Part of a small language model's weights: vocabulary 2048, ALiBi.
Each number is 128 + 32 x the weight over its row's rms, rounded and kept within 0 to 255. Layers, rows and columns count from 0. The size above them is the row's rms in percent of the matrix's.

# layer 4 MLP down (transposed), 512x128, rms 0.0605, rows 410-462, columns 0-63
size [114 112 102 107  77 101 101 108  96 109 106 101  97 109 100  94 108 110  95  99  96 103  90 106  92 101  72 104  97 102 104  75 108  96  88  96  98  93  78 102  96 101 101  98  99  75  89  91  81  99 104 102 104]
[[ 27 124 164 120 162 131  98 184 155 105 146 114  84 115 104 146 119 188 163 181 101 111 155  96 118 140  84 133 109  80 153 131 150  74 117 161 138 170  67 152  62 142 118  90  81 149 131  83 154 173 153  74 164 122 113 115  89 122 125 114 143 170 143 111]
 [149 145 165 181  86  92 149  80 143 125 145 108 147 173 164 137  63 145 159  80  85 106 113 118 127 196 113 142 143 159  97 123 129 100  73 129 139  85  86 120 149 115 150 172 133 100 115 131 115  89 136 138 113  75 154 129 167 118 159  93  88 175 120 152]
 [120 174 174 109 170 110 195  82 195 116  66 125  93 143 122 149  99 142 111 179 125 139 126 127 128 125 160 156 145 115  87  90 138 164  75 175 105 134 142  83 176  68  95 129 149 154 143 145 149 137  75 167 122 144 123 112 136 145 133 130 185 140 124 119]
 [162 102  62  91  94  89  90 141 135  82 129 123 152 129 102 107 102 101 136  84 197  82 101  96  95 174 161 118 124 142 128 154 143  83 171 168 187  97 113 166 163 134 153 135 152 151 199  94 141 128 152  69  85 151 110 136 122 148 157 129 155 130 120  67]
 [137 147 131 175  77 165  86 104 159  76  90  48 133 138 120 100 165  75 140 106 134  91 127  49 108 123 134 129 142 109 131 113 156 149 145 124  78 137 142  79 160 124 189 109  83 173 121 111 117 111  93 116 102  92  46 127 150  75 132  58 186 166  96 171]
 [109 141  68  98 108 116 137 171  76  89 168 150 119 106  86 181 121 192 134 105 175 150  76 172 103 117  82  85 105 120 173  82 118  79 178 128 135  65 118  63 173 128 111 107 182 119 159 126 133 145 131 155 163 119 164 157  52 146  93 146 144 134 132 176]
 [ 98 168 158 116 133  92 102 143 138 120  56 133 108 178 136 231 154 142 120 140  63 134 152 150  96 156 137 182 156 118 140 151 141 120 150 125 135 158 159 135 105 180 108 130 116 143 100 152  89 116 191  99 137 105 121  58  66 155 135 153 134 150  71 156]
 [113 200 141 147 111 120  33 172 153 146 160 112  70  91 125  84  69 103 110 122 117 123 136 126 152 129  87  84 100 124  98 181 131 142 104 149 137 132 127  67 109 153  98  92  96  77  83  86  67 147  79 151 123 114 135  76 114 147 157 129 153 144 102 130]
 [122  83 150 171  99 101 120 118 114  73  89  84 148 124 107 127 117 158 216  96 149 110 127 144 174 143 181  90 135 110 103 143 112  92 143 135 121 105 114  98 130 138 120 131 134 112 113  78 131 118 132 128 190 114  62 215 104 140 141  93 112 153 147  80]
 [122 145  95  97 143  91 162 165  37 129 136 178 168  88 137 117 125 125 137 167  73  87 160 145 121  66 128 140 182 127 149 134  78 126 157  78  89 117 114 172 191 153 136 118 119 112 113 106 156 135 123 162 104 155 149 199 154  96 181 102 167 105 144 100]
 [195 177 122 144 134 120 113 120 136 121 154 118  99 104  95 117  98  82 154  68 130 135 147 104 147  55 137 143  98 153 132 118  84  49 128 159 165 158 135 159 104 141  93 106  99 127  96 128 160 127 166  94 141 115  94 103  96 120 185 151 126  48 138  91]
 [137 117  98 120  82  87 102 140 155 122 140 114 130 103 159 147  66 135 137 157 133  93 109 143 120  82 137  74 120 140  81 115 105 128 148 124 209 121 119 115 149 120 136 161 108 149 130 108 137 108 142 111  84 123  85 169 148 179 114 128 184 114 154 192]
 [132  52  83 111 133  70  83 190  92 165 146 150 130 187 105 126 103  69  57 138 153 152 155 114 127  89 112 100 146 147 155 138 112 109 129 147 129 129 152 124  51 163 130 137 145 177 190  93 104  87 149 126  58  94 121  90 111 136 163 117 126  89 148 141]
 [163  61 146 112  88 106  80 209  62  59 137 153 111  71 105 102 104 159 130 125 133 137 147 167 126  85 144 164 156 109 138 142 135 131 157 125 139 123 147 129 102 134 161 142 155 151 130 135 149 155 181 189 113 175  89 206 141 133 106 128 176 130 155 116]
 [118 142 104  55 155 112  83  88 117  85 147 123 140 134 138 121 102 103  85  81 139  84  66 118 128 115 106 142 132 156 150 102 128 175  66 162 105 172 134 101 110 181 173 125 100 100 183 120 129 111 127  91 145  63 149 123 109 219 138  89 150 107 143 107]
 [ 61 125  96  86 178 149 146 176 140 157  78 184 115 158 162 136 131 129 116 115 167  86 151  95 131 115 141 159 145 154 140 129 104 152 150 122 138 152 122  68 114 140 152 139 111 179 124  99  77  98 119  99 109 114 133 165 108 128 143 141 123 102  69 104]
 [ 75 139 118 109  92  95 123  72 123 112 135 162 143 164 102 160 120 144 136 140 148  72 116  86  92  89 120 112 126 135 159 127  79  74  93 148 157 152  80 127 115 115 160  93 143  75 174 112 127 129 152 136 147 136  83  94 133 173  86 151 132 146 115  80]
 [100 137 165 103  91 135 147 122 157 107 142 150 213 113 108 131  74 132 109 155 164 110 125 112  78 159 118 168 131  78 173 112 120 178 146 154 115 148  68 158 160 136 107 150  67  90 133 142  78 106 145  68 128  60 133 151 172 136  47 146 157 114  92 146]
 [149 106 142 123 105  96 143 163 108  97  55 165  93 137 107 127 187 111  86  70 130 186 133 119 126  98 153  95  94 120 121 145 175 116 188 120 177  82 187 136  94 139 118 109 152  80  79 165 117 139 113 151 123  52 120 208 130 157 130  64 104 102 206 111]
 [162 149  77 108 136 136  71 131 113 164 100 109 114  89 135 106 128  97 109  80 135 131 190 128 116 144 121 106  87 120 162 134  94  65 132 165  81  63 138  77 178  95 125 151 147 122 188  71 106 131 116 106 150 139 108 138 113 126 117 102 122  85 113 176]
 [102 131 126 135 140  99 159 116 140 102 148 100 106 124 100 122  98 158 170 149 101  96  80  96 162  64 126 179 146  69 125  95  76 118 169 177  92 122  83  85  73  87  97 158 144 119 154 110 130 106 131 180 145 101  94 130 157 116 102 143 128 115  94  87]
 [172 183 169 126 117 165 131 139 159 165 142 124 175 161 143 111 125 107 141  65 167 149 105 148 221 164 148 113 112 107 108 102 117  88  83 124 159 123  84 134 159 153 140 143  92  94 135 118 162 146 110 129 161 155 132 158 161 141 137 157 117 116 137  66]
 [119  96 178 106 143 116 132 113 117  96  53 108 123 168 117 111 123 101 150 153 120 144 158 114 104 146 162 114 133 123 143  89 115 130  87 132  85 147 157 127 155 166 101  78  82 121  85 111 122  83 127 186 113 136 102  99 167 171 171 104 153 177 146 140]
 [149 142 134 163 124 106 134  94 136 136 182 113 145 155 116 141 218 200 132  91  99 102 104 136 127  86 118 140 175 130 123 100 171 157 179 116 135 157 150 121  95 127 149 146 181 135 156  79 132 100 134 129 143 134 125 163  76 160  81 159  70 167 128 120]
 [144  98  50 125 109 165 134 115  62  73 133 127  89 166  96 156 112 172 133 174 166 120 146  81 191 122 102 143  88 183  94 135  93 122  91 174 143 120 166 138  83 117  99 119 133 179 141  90 136 111  88  94 161 137 120 128 142 191 124 155 126 103 140 115]
 [182 179 103 123 131 126 131 146 103 171 163 130  69 144 161 134 173 121 121 124 190 158 114 119 179  93 166 135 127 106 146 199 100 133 121  72  91 115 138 179 142 163 122 139 101 147 147 140 130  77  50 151  82 175 174 137 136 120 182 110 113 120 104 119]
 [181 123 155 174 118 149 124  95 139  65 108 138 139 125 125 119 136 137 171 147 231 206 134  35 148  95  94 122 101 147  92 137 155  99 118 124 158 102 147 114  88 166 141 113 133 164 144 135 184 132 125 154 172  89 102  82 133 104 146 107 151  85 156 174]
 [109  91 131 130 168 138 151 103 132 155 110  50  99 194 128 145 160  32 157 117 151  77 119 139 111  79 141 169 162 116 165 104 155 102 174 118 125 142 175 109 148 101 117 160 125 153 108 111 125 187  84 135 103 118 115 146  96 184 137  83 179 148 100 155]
 [156 101 117 153 137  99 151 165 152 104 114 120 113 158 134 105  76 100 104  86 146  99 166 128 133 186  54 136 118 108  79 106 132 123  72 136  99  93 146 161 148  98  85 119 102 162 157  57 147 104 145 150 107  81  96 105  90 133 103  70 185 113  40 133]
 [156 123 119 132 173 118 172 107 117 150  88  79 130 132 138 180 127 116  90 123 135 152 132 108 184 157 136 134  66 129  79  97 173 165 113 151 182 122 130 105 169 110 118  89 114  90 130 126 151 216 113 120 129 133 167 165 123 128 118 156 155  85 175 146]
 [149 117 118 117 145 104 115 119 154  95  95 100 124  75 147 108  94 166 151 144 151 120 120  72 187 187 172 104  92 138  60 120 119 161 147 118 130 110 182 162 162  76 117 102 110 193 188  53 144 108  93 131 174 164 151  68 140 147 146 154 180  91  86 143]
 [116 144 155 131  92 102 117  81 113 107 146 153 127 178 176 104 117 109 101 122 163 151 112  53 176 122 117 116 173 182 156  85  67 153 117 163 131 196 161 171  96 144 148  71 148 129 143  78 160  61 154 116 110 140 174  96  96 120 127 124 136 130  81 131]
 [139 131 127 174  83 124 113 111 111 160   7 108  97 119 168  85 169 132 156 140 185 125 134 143  95 106 137  72 112 187 108 159 134 189 150 137 144 154 125 102 132 142 135 112 120 165 163 126  93 112 197 133 119 109  89 199 128 176 128 143  94 139 118  98]
 [105 130 127 155 202 169 114 132 174 203 126 190 128 151 117  91 126 148  86 111 151 164  90 127  74  84 123 117 140 109 144 139 155 191 132 123 160 127 154 115 164 160  68 154 139 122  91 109 140 119 117 165 104 125 161 114 142 104 117 140 133 152 128 150]
 [110 142 108 113  57 120  77 144 155  90 162 115  97 134 106 115 108 121  86 103 161 112  91  64 129 133 109 101 131 181 107 131 128 123  83 182  63 179 132 142 130 215 158 117 128  87 126 112 122 114 175 151  73  88 109  84 109 151 125  82 154  98 141  92]
 [125 160 141 163 107  79 148 146 117 102 107 133 154 135 146 156  68 155 133 173 160 127  91 143  60 126 115  99 208 139 161 120 107 110 159 125 153 142  97 113 112  69 107 126 195 117 121 144 121 110 117 112 128 170  93 136 129 108 102 171 107  94 125 140]
 [150  96  94 126 187 179 144 102 173 105 169 179 121 140 142  99 114 119  98 154 121 136 164 151 155 135  75 150 140 112 154  65 138 135 158  44  93  93 112 129  81 151 145  93 105 141 123 230  94 162 139  94 131 102 137 140 157  99 112 188  65  83 142 124]
 [116 160 129 172 146 136 116 132 167 124  65 100 103  75  95 157  63 191 159 114 122 201  99  88 174 130 144 109  98 132  82 108 150 124 207 183 130  53 132 148 164 137  79 133 153 108 115 123 164 138 147 164 117  75 130 142 106 125 105 129 133 151 105 105]
 [ 99 122 110  90  58 138 121  88 182  75  97  88 158 165 101 133 114 169 114 118 175 112 115  88 148  77 110 116 114 108  90  95 175 134 123 102 126 108 145 101 152 173 149  87 135 124 163  72 180 146 115  95  77 125 112 125  83 106  87  91 118  70  95 113]
 [123 136  84 135 161 112  71 121 174 136 114 161  86 100 115 120  84 128 125 141  98 173  65 163 168 110 155 113 134 124 157 120 150 102 117 162 205 123 153  92 145 148 130 160  45 113  77 192 144 114 122  86  84 131 134 145 203 123 147 150 141 149 113 131]
 [212 158 132 124 181 152  96 114 165 162 161  99 123 130  99 172 117 103 124 105 185 129 157 150  98 196  86 145  94 127 146 155 189 149 103 154 108 106 130 173 120 139 130  98 103  96  92 167 166 124 136 113 149 120 123  88 167 135 128 133 214 129 119 130]
 [124 131 137 104 131 144 181 156 144 148  66 145 128 125 162 155 171 172 154 168  92 126 128 137 124 179 141 107 132  49 116 186 148 165 101 158 105  94 116 150 139 109 124 105 142 125 152 170 186 135  87 143 169 110  84 134 165  97 131 139 161 175  87 105]
 [167 146  73 163 196  97  93 112 112 163 177 130 139 177  98 159 136 109 109 124 142 104 146 170 177 141 115 134 190 167 118  98 116 144 192 169 149  99 117 150 154 146  75 123 142 111  98 109 104 113 111 149  91 163 106 128 112 167 164 174 137 138 107 206]
 [126 148 147  59 135 116 141 123  69 102 122  85 141 134 147 123 140 116 118 133 131  93  96 153 125 156 113 110 112 133 130 108  96  86 142 144 108 144 121 121 192 130  71 157 147 123 129 176  81 104 127 144  93 143 152 167 161 111 117 146  97 192  70 144]
 [190  97 158 134  90 164 125 109 193 140 130 146 189 102 139 137 159 114 140 132 147 134 115 140 117 171 140 139 155  84  59  80 145 138 107 126 113  67 173 165 103  98 193 149 128  82 143  84 122 140 127 133  81  81 165 100 154 122  55 100 178 120 140 159]
 [174 106  96 148  82 123 159 160 119  59 134 121 122 138 140 163 164 118 105 166 168 135 128 105 105 151  97 148 185 168 146 101 117  80 142 144 101 130  79 187 110 139 143  92  73 151 140  94 130 112  91 181  77 144  97 129 128 175 165  91 194 133 108 127]
 [117 124 112 111 115 120 148 171 186  75 110 150 178 128 162 121 160  93 108 133 160 127 109 101 156 101 166  82 161 126 136 157  44 156 194 118 129 177 163 180 167 183 132 100 113 129 124 163  88 142 116 123  73  59 180 177 108  95 133 102 168 110 129 120]
 [143 153 177  98 103 160  91  44 181  56 146 109 141 104 145 112 143 134 123  95 156 111  83  87 164  94 114 175  93 126  98  57 141 116 169  95 165 110  75  81 129 101 147 188 117 170 140 146 103 128  70 138 124 128  90 152 115 103 111 126 124 137  58  91]
 [118 140 131 126  84  84 110 169 117 102  82 105  76 209 165 166 147 172 120 127 119  90 142  84 146 115 113 117 122 186  99 149 111 132  54 139 117 157 104 146  67 185 112  96  92 130 119  78 134  86 116 167 159 154 123 120 128 131 133 113 139 153  85 153]
 [145 116  86 107 102 153  66 153  79 161 110 166 149 158 151 120 106 155  43 106  98 131 129 155 142 123 139  97 109 143 175 129  54 113  81 148 176 138 109 112 177 180 108 144 122 114 155 140 113 139 151  87  81 130 177 202 165 181  98 124  98 123 121 129]
 [154 189 100  95 118 173 133 111 140 133 144 161 247 124 157 161 148 144 119 132  90  97 164  89 176 106 158 113 134 169 169 201 199 138 163 102 112  90 135 152 116 173 160  80  94 171 158 114 123 147  59 115 101 128 159 105  93  65 120 158 191 123  81 102]
 [136 127 135 131 101 192 151 192 113 156 136 128 126 150 135 147  51  95 129 132 144 151 193 136 144 146 175 167 111  95 135 140 178 117 149 100 107 127 156 112 110 175 177 127 163  95 103 173 132 181 138 122  89 133 174  99 133 145 125  75 152 158 131 149]
 [127 163 138  90 163  75 112  98 136 116 141 142 123 157 124 128  66  76 113 104 168  73  83 129  82 135 130 152 177  96 158 157  89 126 217 146 106 170 111  94 164  66 147  86 156  98 112 141  93 108 188 113 154 123 182 138 121 139 195 126 177 140 155  84]]
# layer 4 MLP up, 512x128, rms 0.0603, rows 411-462, columns 0-63
size [113 100  93  80 107  92 100  95 106 100  91  91 106 102  85 103 122  96  90  87 101  87 104  87  95  71 107  98  93 102  84 109 105  98 102 109  95  79 102 101 106  96 101 117  76  88  85  89 101 106  94 108]
[[161  90 136 121  80 125 100 124 119  81 148 152 136  94 112 117 133 102  99 111 117 103 151 104 121 117 159 109 200 102 205 142 110 124 163 169 114 144 119 128 132  92 115  94 113 178 118 112 142 121 178 101  95 179 112 142  75 141 120 116 136 114 189 111]
 [124 104 141 118 111 125 151 117 193 141 101  40  99  99 161 119  46 159 129  57 152 101 104 103 158 127 113 102 109  99 113 137 126 123 132  71 105 143 138 111 152 168 109  80  64 102 109 136 152 130 118 130 164 169 105 138 147  58  84 132  62 140 115 146]
 [ 96 109 185  99 123 116 199 164  90 124 138  94 155 121 121 100 101 179 103 163  81 178 156 102 128 134  77 137 113 100 180 168  63 138 119  99 133 141 101  99 157 142 138 102 107 188 110 130 133 114 157 135 152  92 102  94 104 121 110 130  71  74  94 142]
 [124 171 159 100 133 176 108 134 126 142 178 184 140 112 141 114 120 158 146 159 185 110 140 152 154 182 137 100  92 142 152  95 166 149 142 203 164 166 120 139  90 170 114 119  98  93 165 150 143 138 145 116 101 140 165 193 139 135 133 219 145  65 177 164]
 [ 94 143 136 115 102 149  84  71 167 112 158  47  86 179 126 131 144 119 134 156 108  86 154 115 213  92  87 147  96 157 106 158 163 122 129 109  93  53 134 159 181 130 113 130 131 103 126 119 157 135  87 123 120 143  98  49 131  98 166 124  97 133  94 119]
 [173  95  99 132 113 148 176  92 174  97 103 129 143 158 118 159 102 177 104 108 128  74 179  78 123  67 181 110 178 159 160 119 146 100 129  78 164  94 122  96 201  97 130 120 170 150 141  89 145 163 124 122 147 116 119  97 132 101 171  91 166 109 132 160]
 [127 130 164  97 133 111 117  57 117  59 119 127 118 118 130 124 147 135 150 149 125 120 155 164 110 186  44  79 157 103 110 132  94 103 173 160 144 108 140 140  81 153  95 138 150 171 164 164 175  74 189 145 142 155 135 116 148 109  79 112 126 167 119 135]
 [165 125 153 105 178 102 163 144 114 129 133 134 136  95  57  97 123 114 130 178  83 124 178 125 116 124 103 140 135 134 165 144 146 152 157 107  86 145 201 122 122 190 155 113 127 109 128  94 139 133 118 112  93 167 161 117 163 125  69 135  94 118 108 142]
 [102 140 105 139 130 139 137 131 171 111 141  81 107 150 163 133  84  59  97 191 134  78 153  84 166 159  99 115 153 136 125 144  59 171 174 116  78 115 122  71 133 140 138 109  98 145 162  90 129 123 217 121 112 130 148 149 133 102 145 163 212 167  82 149]
 [ 96  51 113  94 106 146 143 105 122 159 103  79 167 149 148 110 157 162 142  99 127 123  87 161 113 130  94 116 158 133 161 136 174  94 105  18 124 110 128 125 111 110 172 170 149 191 160 106  60 121 157 203 116 182 123 165 145 127  88 109  66 141 112 182]
 [144  93  87 102 169  98 149 147  86 158 162 132  84 136 140 112 125 114 170 130 154 133 140 163 111 144 181 100  75 133 117 189 110 168 101  99 139  85  61 148 183 142 123 133  59 114 148 162 192 129 194 163 104 183  84 148 125 128 137 103 117 112 176 107]
 [171 149 145  83 152 165 213 143 151 140 151  92 107  75 176 120  94 140 101 152  94 148  99  87 107 140 120 134 135 106 186 109 111 129 108 137 143 128  69 152 134 156 122  63 126  98 181 130 134 118 123  88 174 166 161  86 113 116 111 134  94 133 126 136]
 [142 157 172 135 111 103 146 145  94  98  61 126 125 141 133 152 122 143 150 207 161  95  97 179  79 182 132 148 120 114 125 206 153 115 154 141  86 163  97  85 184 154 112 148 147 119 106 112 115 168 132 105 160 136 168 155 114  49  95 132 165 130  96 110]
 [100 103 137 190  90 155 103 137 164 130 120  97 147 115  85 181  74 124 142 145 139  88 168 140 155 105 124  82 140 101  69  99 100  76 124  84 123 111 169 147 110 130 150 141 113 115  84 149 167 152 138 137 123 198 111  84 106  55 122 100 131 167 151 152]
 [155 131  93 106 166 122 101  93 109 149 112 148  98 151 165 124 122  97  87  93  69 128 104  84 107 145 146  88 143 153 136  87 136 145 146 125  97 121 130 157 144 136 129  54 154 145  76 100 107 143 140 121  93 145  98  62 166 103 164  78  60  72 153 159]
 [109 168 151 100 161 120 177 144 107 120 108  83  94 121  87 170 129 151 102 180 130 132 137 134 125 153 101 154 145 139 168 151 150 123 147 157 127 184 127  99 132 137 112 120 139 122  95  78 159 134 190 144 116 114 140 103 114 131 148 186 102 129  68  91]
 [138 102 169 146 122 118 133 148  99 139 189 150 113 156 169 103 146  77 171 146 128  91 186 179 178 117 197 110 129 128 166 115 171 188 104 142  97 185 156 104 185 146 138 160 152 148 149 130 150 163 180 136 143  85 122 161 124 132 139 137 154 113 131 141]
 [160 134 153 152 151 171 200 162  95 161 125 112 123 232  99 170 149  93 164 167 136 139 136  96 114 150 128 145 174 151  93 104 148 150 130 131 120 118 148 149 110 192 147  93 107 215 165 121 139 166 128 193 120 141  87 153 134 118 110 182 129 124 124 107]
 [125 109 146 172 158  98 123 132 141  87 164 132 109 181 115 108  96 136  97 159  60  98 147 109 158 140  82  93 154 170  83 151 122  50 105 136 114 194 127 109 132 134 150 128  99 130 137 137 122  99 117 160  47 172 125  54 176 100 166 141 104 171  73 152]
 [116 117  68 136 190 177 153 148 172 181 199 157  97 132 154 112 107 156 152 148 126  93  98 104 128  84 151  96  88  97 112  90 134  82  82 106 166 151 138 157 172 165 150  84 122  83 154 114 145 127  96  83  94 173 133 136  83  85 107 123  81 150 102 147]
 [ 86 109 114 143 100  93 154 136  74 175 136  92  84 142 108  48 132 136 125 118  97 110 137 170 121 134 122  83  96  91 127 113 107 102  81 159 180 133 168 141 121  91 149 145 128  88 136 173  89 138 100 178 104 142  51 151 117 136 115 175 122 132 131 136]
 [102  92 115 111 144 161 146 138 149 173 188 146 106 166 131 176 125 142  87 101 121 125  97 179 182 128 148 130 142 116  98 142 173  92 136 139 129 134 170 162 101  71  94 194 129 169 152 136 148 102 146  80 177 109 226 155 131 131 105 107 117 116  90 169]
 [ 60 117  95 157  85 102  86  88 110 125 113 118  98  93  66 133 143 111 111 138 125 109  99 149 133 105 109 117 132  96 168  93 133 146 107 211 148 119 165 155 135 127  89  73 102 137 146 100 137 209 156  89 111 126 157  84 123 113  62  74 121 113 178 159]
 [152  74 188 102 185  96 101  78 177 141 132 124 117 106 137 178 136 104 132  98  87 161  93 112  88 124 139 147 133 149 168 107 108 131 109 200  81  73 188 173 125 166 220 109 111 127 136 136 175 127 145  95 147 165 124 166 139  82 135 122 104 110 119 174]
 [120 144 175 118  98 139  78  47 169  87 149 147 124 126  86 120 123 110 166  79  70 113 102 108  63 133 195  90 140  45 136 116 103 113 151 127 176 151 104  82  97  87  73 106 126 148  80 147 157 164 195 135 100  81  83 108 166 104 136 128 108 144 147  76]
 [136 153 160 122 197 126 159 110 147 108  64 147 178 158 100 156 115  66 158 138 128 110 144 189 128 140  77 130 186 122 170  93  92 124 136 114 170 179 103 118 129 120 110 134 131 134 113 171 112 135 107 129 106 169 216 163 135 171 149 116 137 247 139 167]
 [152 173 117 113 103 128  71 122 124 149 108 137 158 129  61 144 116 143 130 177  93 138 132  81  50  89 143 107  88 105 152 127 128  46  76 118 114 169  49 154 216 154 194  98 134  94 123 113 168 138 132 131  82 177 133 112 175 122 164 161 105  94 142 152]
 [116 102 132  57  88 108 148  79 130 108 128 120 131 178 158 126 115 129 106 110 153 110 140  66 105  62 163 146 157 111 149 122 109 187 116  50  86 138 138 195  96 172 163 105 123 175  95 125  86  69 183 142 141 166 133 105 125 166 148 192  77 144 147 109]
 [127  83 131  83  83 122 135 156 101 134 186  97  92 151 113  92 115 121 128  63  95  67  44  60 146 132 118  97 125 134 166  96 150 149 146 105  90 139 121 170 131 130 176 164 178 108 126  93 195 132 116 149 133 124 122 142 180  92 131 110 121 139 128 145]
 [138 117 109 106 102  99 181  95 124 129 137 133 122  63 123 117 146 101  97  92  96 160  90 122  96 111  77 182  91  98 195 135 144 166 141 177  92  91  62 108 150 155  98 173 144 107 170 117 110 139 127 101 102  93  88 195  88  75 146 134 138 171 136 180]
 [150 189 150 198 139 124 146 168 148 134 208  71 166 160 105  82 103 176 173 192  79  86 145 162 188 118 138  94 151 123  85 147 123 103 179 138 159 143 131 111 117 149 174 140  90  97  95 140 117  89 146  86 142 148 151 174 179 127 150 135 106 194 193 112]
 [103 116 178 117 126  95 138 131 157 148 109 138 123 156 164 128 132 126 114 112 116  55  43 118 167 182 126 107 120 118 175 140 114 158 146 132 127 138 121 121 134 104 121 146 184 158 124 127 194 129 184 133 145 146 101 139 128  86  84  93 119  92  99 149]
 [117  94 206 155  90 121 123 107 110  88  67 136 146 129 194 121 112 134 137 152 108  81 196 110 155 130 141  83  55 117 138  89 131 131 103 109 106 159  12 142  95 143  97 122 116 134 107 118  86 113 148 102 107 112 124 153 171 106 143 147 147 156 113  91]
 [ 94 116 114 143 115 107 131  90 119 136 100 124  99 119 143 164 101 131  94 108  76  68  70  91 130 112 137  60 113 107 171 110 129 136 141 149 104  99 104  88 134  66  96  76 132 134  80  96 131 116 142 107 106  93 129 203 135  70 106 136  89 171 165 150]
 [162  76 123 136 119 111 111 113 152 137 147 132 155 122  53  97 182 108 137  95 126 127 160 126 210 164 134 146  79 142 136 119 129 174  64 112 153 128 156 138 125 171 144 128 117 167 113 134 132 124 135 141 141 105 137  85 122  98 184 136 109 173 174 225]
 [127 159 113 121 140  78 111 105 164 146 144 114 137 146 152  83 135  51 106 143 125 163 158 151  77  82 179  94  89 123  91 152 110 120  95  99 125 112  91 111 153 116 133 115 172 105 152  76  98 140 164 142 148 160 114 167  96 110 156  82 134 180  96  89]
 [186 116  99  87 141  94 175 136 123 172 179 180 147 142  82  91 170 130  85 136 141 157 132 139  93 129 150 166 149 145 157 174  91 139  92 110 128 199 204 126 106 106 154 154 161 149 143 115 153 136 164 122 150 149 133 118 179 145 176 122 124 151 120 129]
 [168 147 129 200 154 106 167 171 141 163 120 133 101 122 153 141 126 172 125 145 124 191  97 183 181 151 142 106 174 112 123 157  86 140  97 147 147 138 110 134 106 102 142 215 127 173 175 153 100 132 125 125 123 136 106 115 116 115 165 125 160 188  78 126]
 [126  99 152 112  83 131 127 105 116 159  98  54  71  89 107 141 126  87 159 154 136 101 124 124 143 168  98 140 128 108 120 139 127 106 125 150 139 182 129 154  51 169 157 112 168  71 101 174 134 130 141 141  91 147 169  70 104 115 148 130 105 169  80 166]
 [172 164 135 130 144 167 162 139 146 128 107  92 140 114 146 113 147 141 161 155  68  75 144  89 153 117 145 116 150 147 170 141 110  96 161 126  99 168 150 114 147 140  68 117 135 191 171  81 154 137 128 112 149 208 138 136 148 121 135 144 133 126 103 181]
 [109 169 100  79 108  99  99 118  65 152 124 110 126 134 155 126 181  80 139 127 141 144 128 126 110 143  62 146 128 200 101  91 142  97 163 141  62 129 115  87 176 128 104  35  91 125  91  96  45 121 117 103  95 110 162 132 120 150 137 150  98 119 102 134]
 [ 23 135 134 138 108 117 166 106 140 112 151 147 131 135  80  96 109 108  85 153 123 139 148 120 114 129 109  57  91  78 144 171 133  76  90  83 144 117  62 111 119 153 115 166 118  83 122 151 138 130 165 157 136 115 106 147 157 146 142  65  83 109  52 114]
 [186  90 106 152 155  71 149  87 170 126 133 110 122 149 107 168 112 126 136  78 147 131 136 143  90  66 161 165 152 134  86 132 156 202 108 114 106 119  96 136  61  91  89  91  45 109  98 110 163 141 177 153 147 108 175  98 112 126  86 121 173 136 145 102]
 [ 49 129  79 134 144  89 135 200 102  92 121 113 107  98 203 109 133 109  97  87 117 101  98  97  96 159  86  84  96  93 126 166  54 114 154 109 116 148 115 119  99 166  73 140 167 202  82 113  90 132 147  87  83 144 107 158 109 115  85 120  99 147 136 181]
 [168 130 146 136 126 162 128 103 152 179  94 123 145 110  98 178 116 184  57 143  77  83  82 141 136  96 119 111 140  77  87 127 185 172 153 116 129 182 112 121 163 139  91 129 163 143 108 171 121 166 161 104 179 108 148 134 171 144  86 129  80 138 153 136]
 [ 94  95 131  98 131 159 185 155  68 119 147 142 128  97 139  76 134  56 119 146  61 111 134 170 139 156 127 107 142 165 120  86 112  81 121 129 152 122 118  97  63 135  96 173 157 191  98 115 189 142 122 104 138 165  96 132 159 100  63 102 153 164 144 166]
 [171  79 108 123  88 150 139 162 105 115 108 114 115 188 113 125 135 167 184  80 142 127 159 163 108 105 166  70 154 106 120 165  82  91  80 170 130 102 109 191  59 183 150 148 125 132 177 124 146  96 191  99 104 138  91 176 178 172 135 155 149 104 142 105]
 [122  86 139 153 196 125 107 133 199 103 153 159 174 129  68  82 122 116  79 147 148 164  94 142  93 110 161 134 130 168 206 176 135 132 125  97 158  92 151  99 142 126  80 171 136 138 159 167  94 182 165 154 168  99 156 160  93 105 109 122  76 121 179 154]
 [ 98 122 188 139 155  76 222 107 199  81 147  67 148  92 135 136 134  74 184 116 120  85 102 108 128 144  72 161 109  87  60 141 192 137 169  84  93 135 149 110 120 118  94 119 132 140 113  96 121 108 118 158 142  84 146 113 120  69 144 158 111 136  63 119]
 [106 125 137 104 118  58 144 130 124 155 115 104  97 132  48  97 129  93 127 145 168 168 129 105  63 139 140 146 163  87 140 129  70 144 108  90  73  66 114 136 109 115 117 113 130 142  71 100 154 134 101 133 136  73  78 135  98 109  92  93  94 136  97 108]
 [134 122 140 127 127 130 152 136 109  74 169 130  99 129 114  95 152 151 115 148 140 131 120  99 140  85  67  89 118 144 123 130  37  91  90 172 109 145 111 145 141  97  81 138 110 132 182  79 167 127 156 139 171 165  54 146  93 135 123 198 137 139 139 141]
 [164 130 168 156 156 137 112  92 128 139 124 102 140 139 158 146  96 103 107 224 129 113 177 151  68  86 187 108 143  53 128 206 116 106 119 123 126  77 130 155 186 111 145  85 149 147 150 149 119 120 140  81 142  94  91 194 130 118 199 120 123 138 119 152]]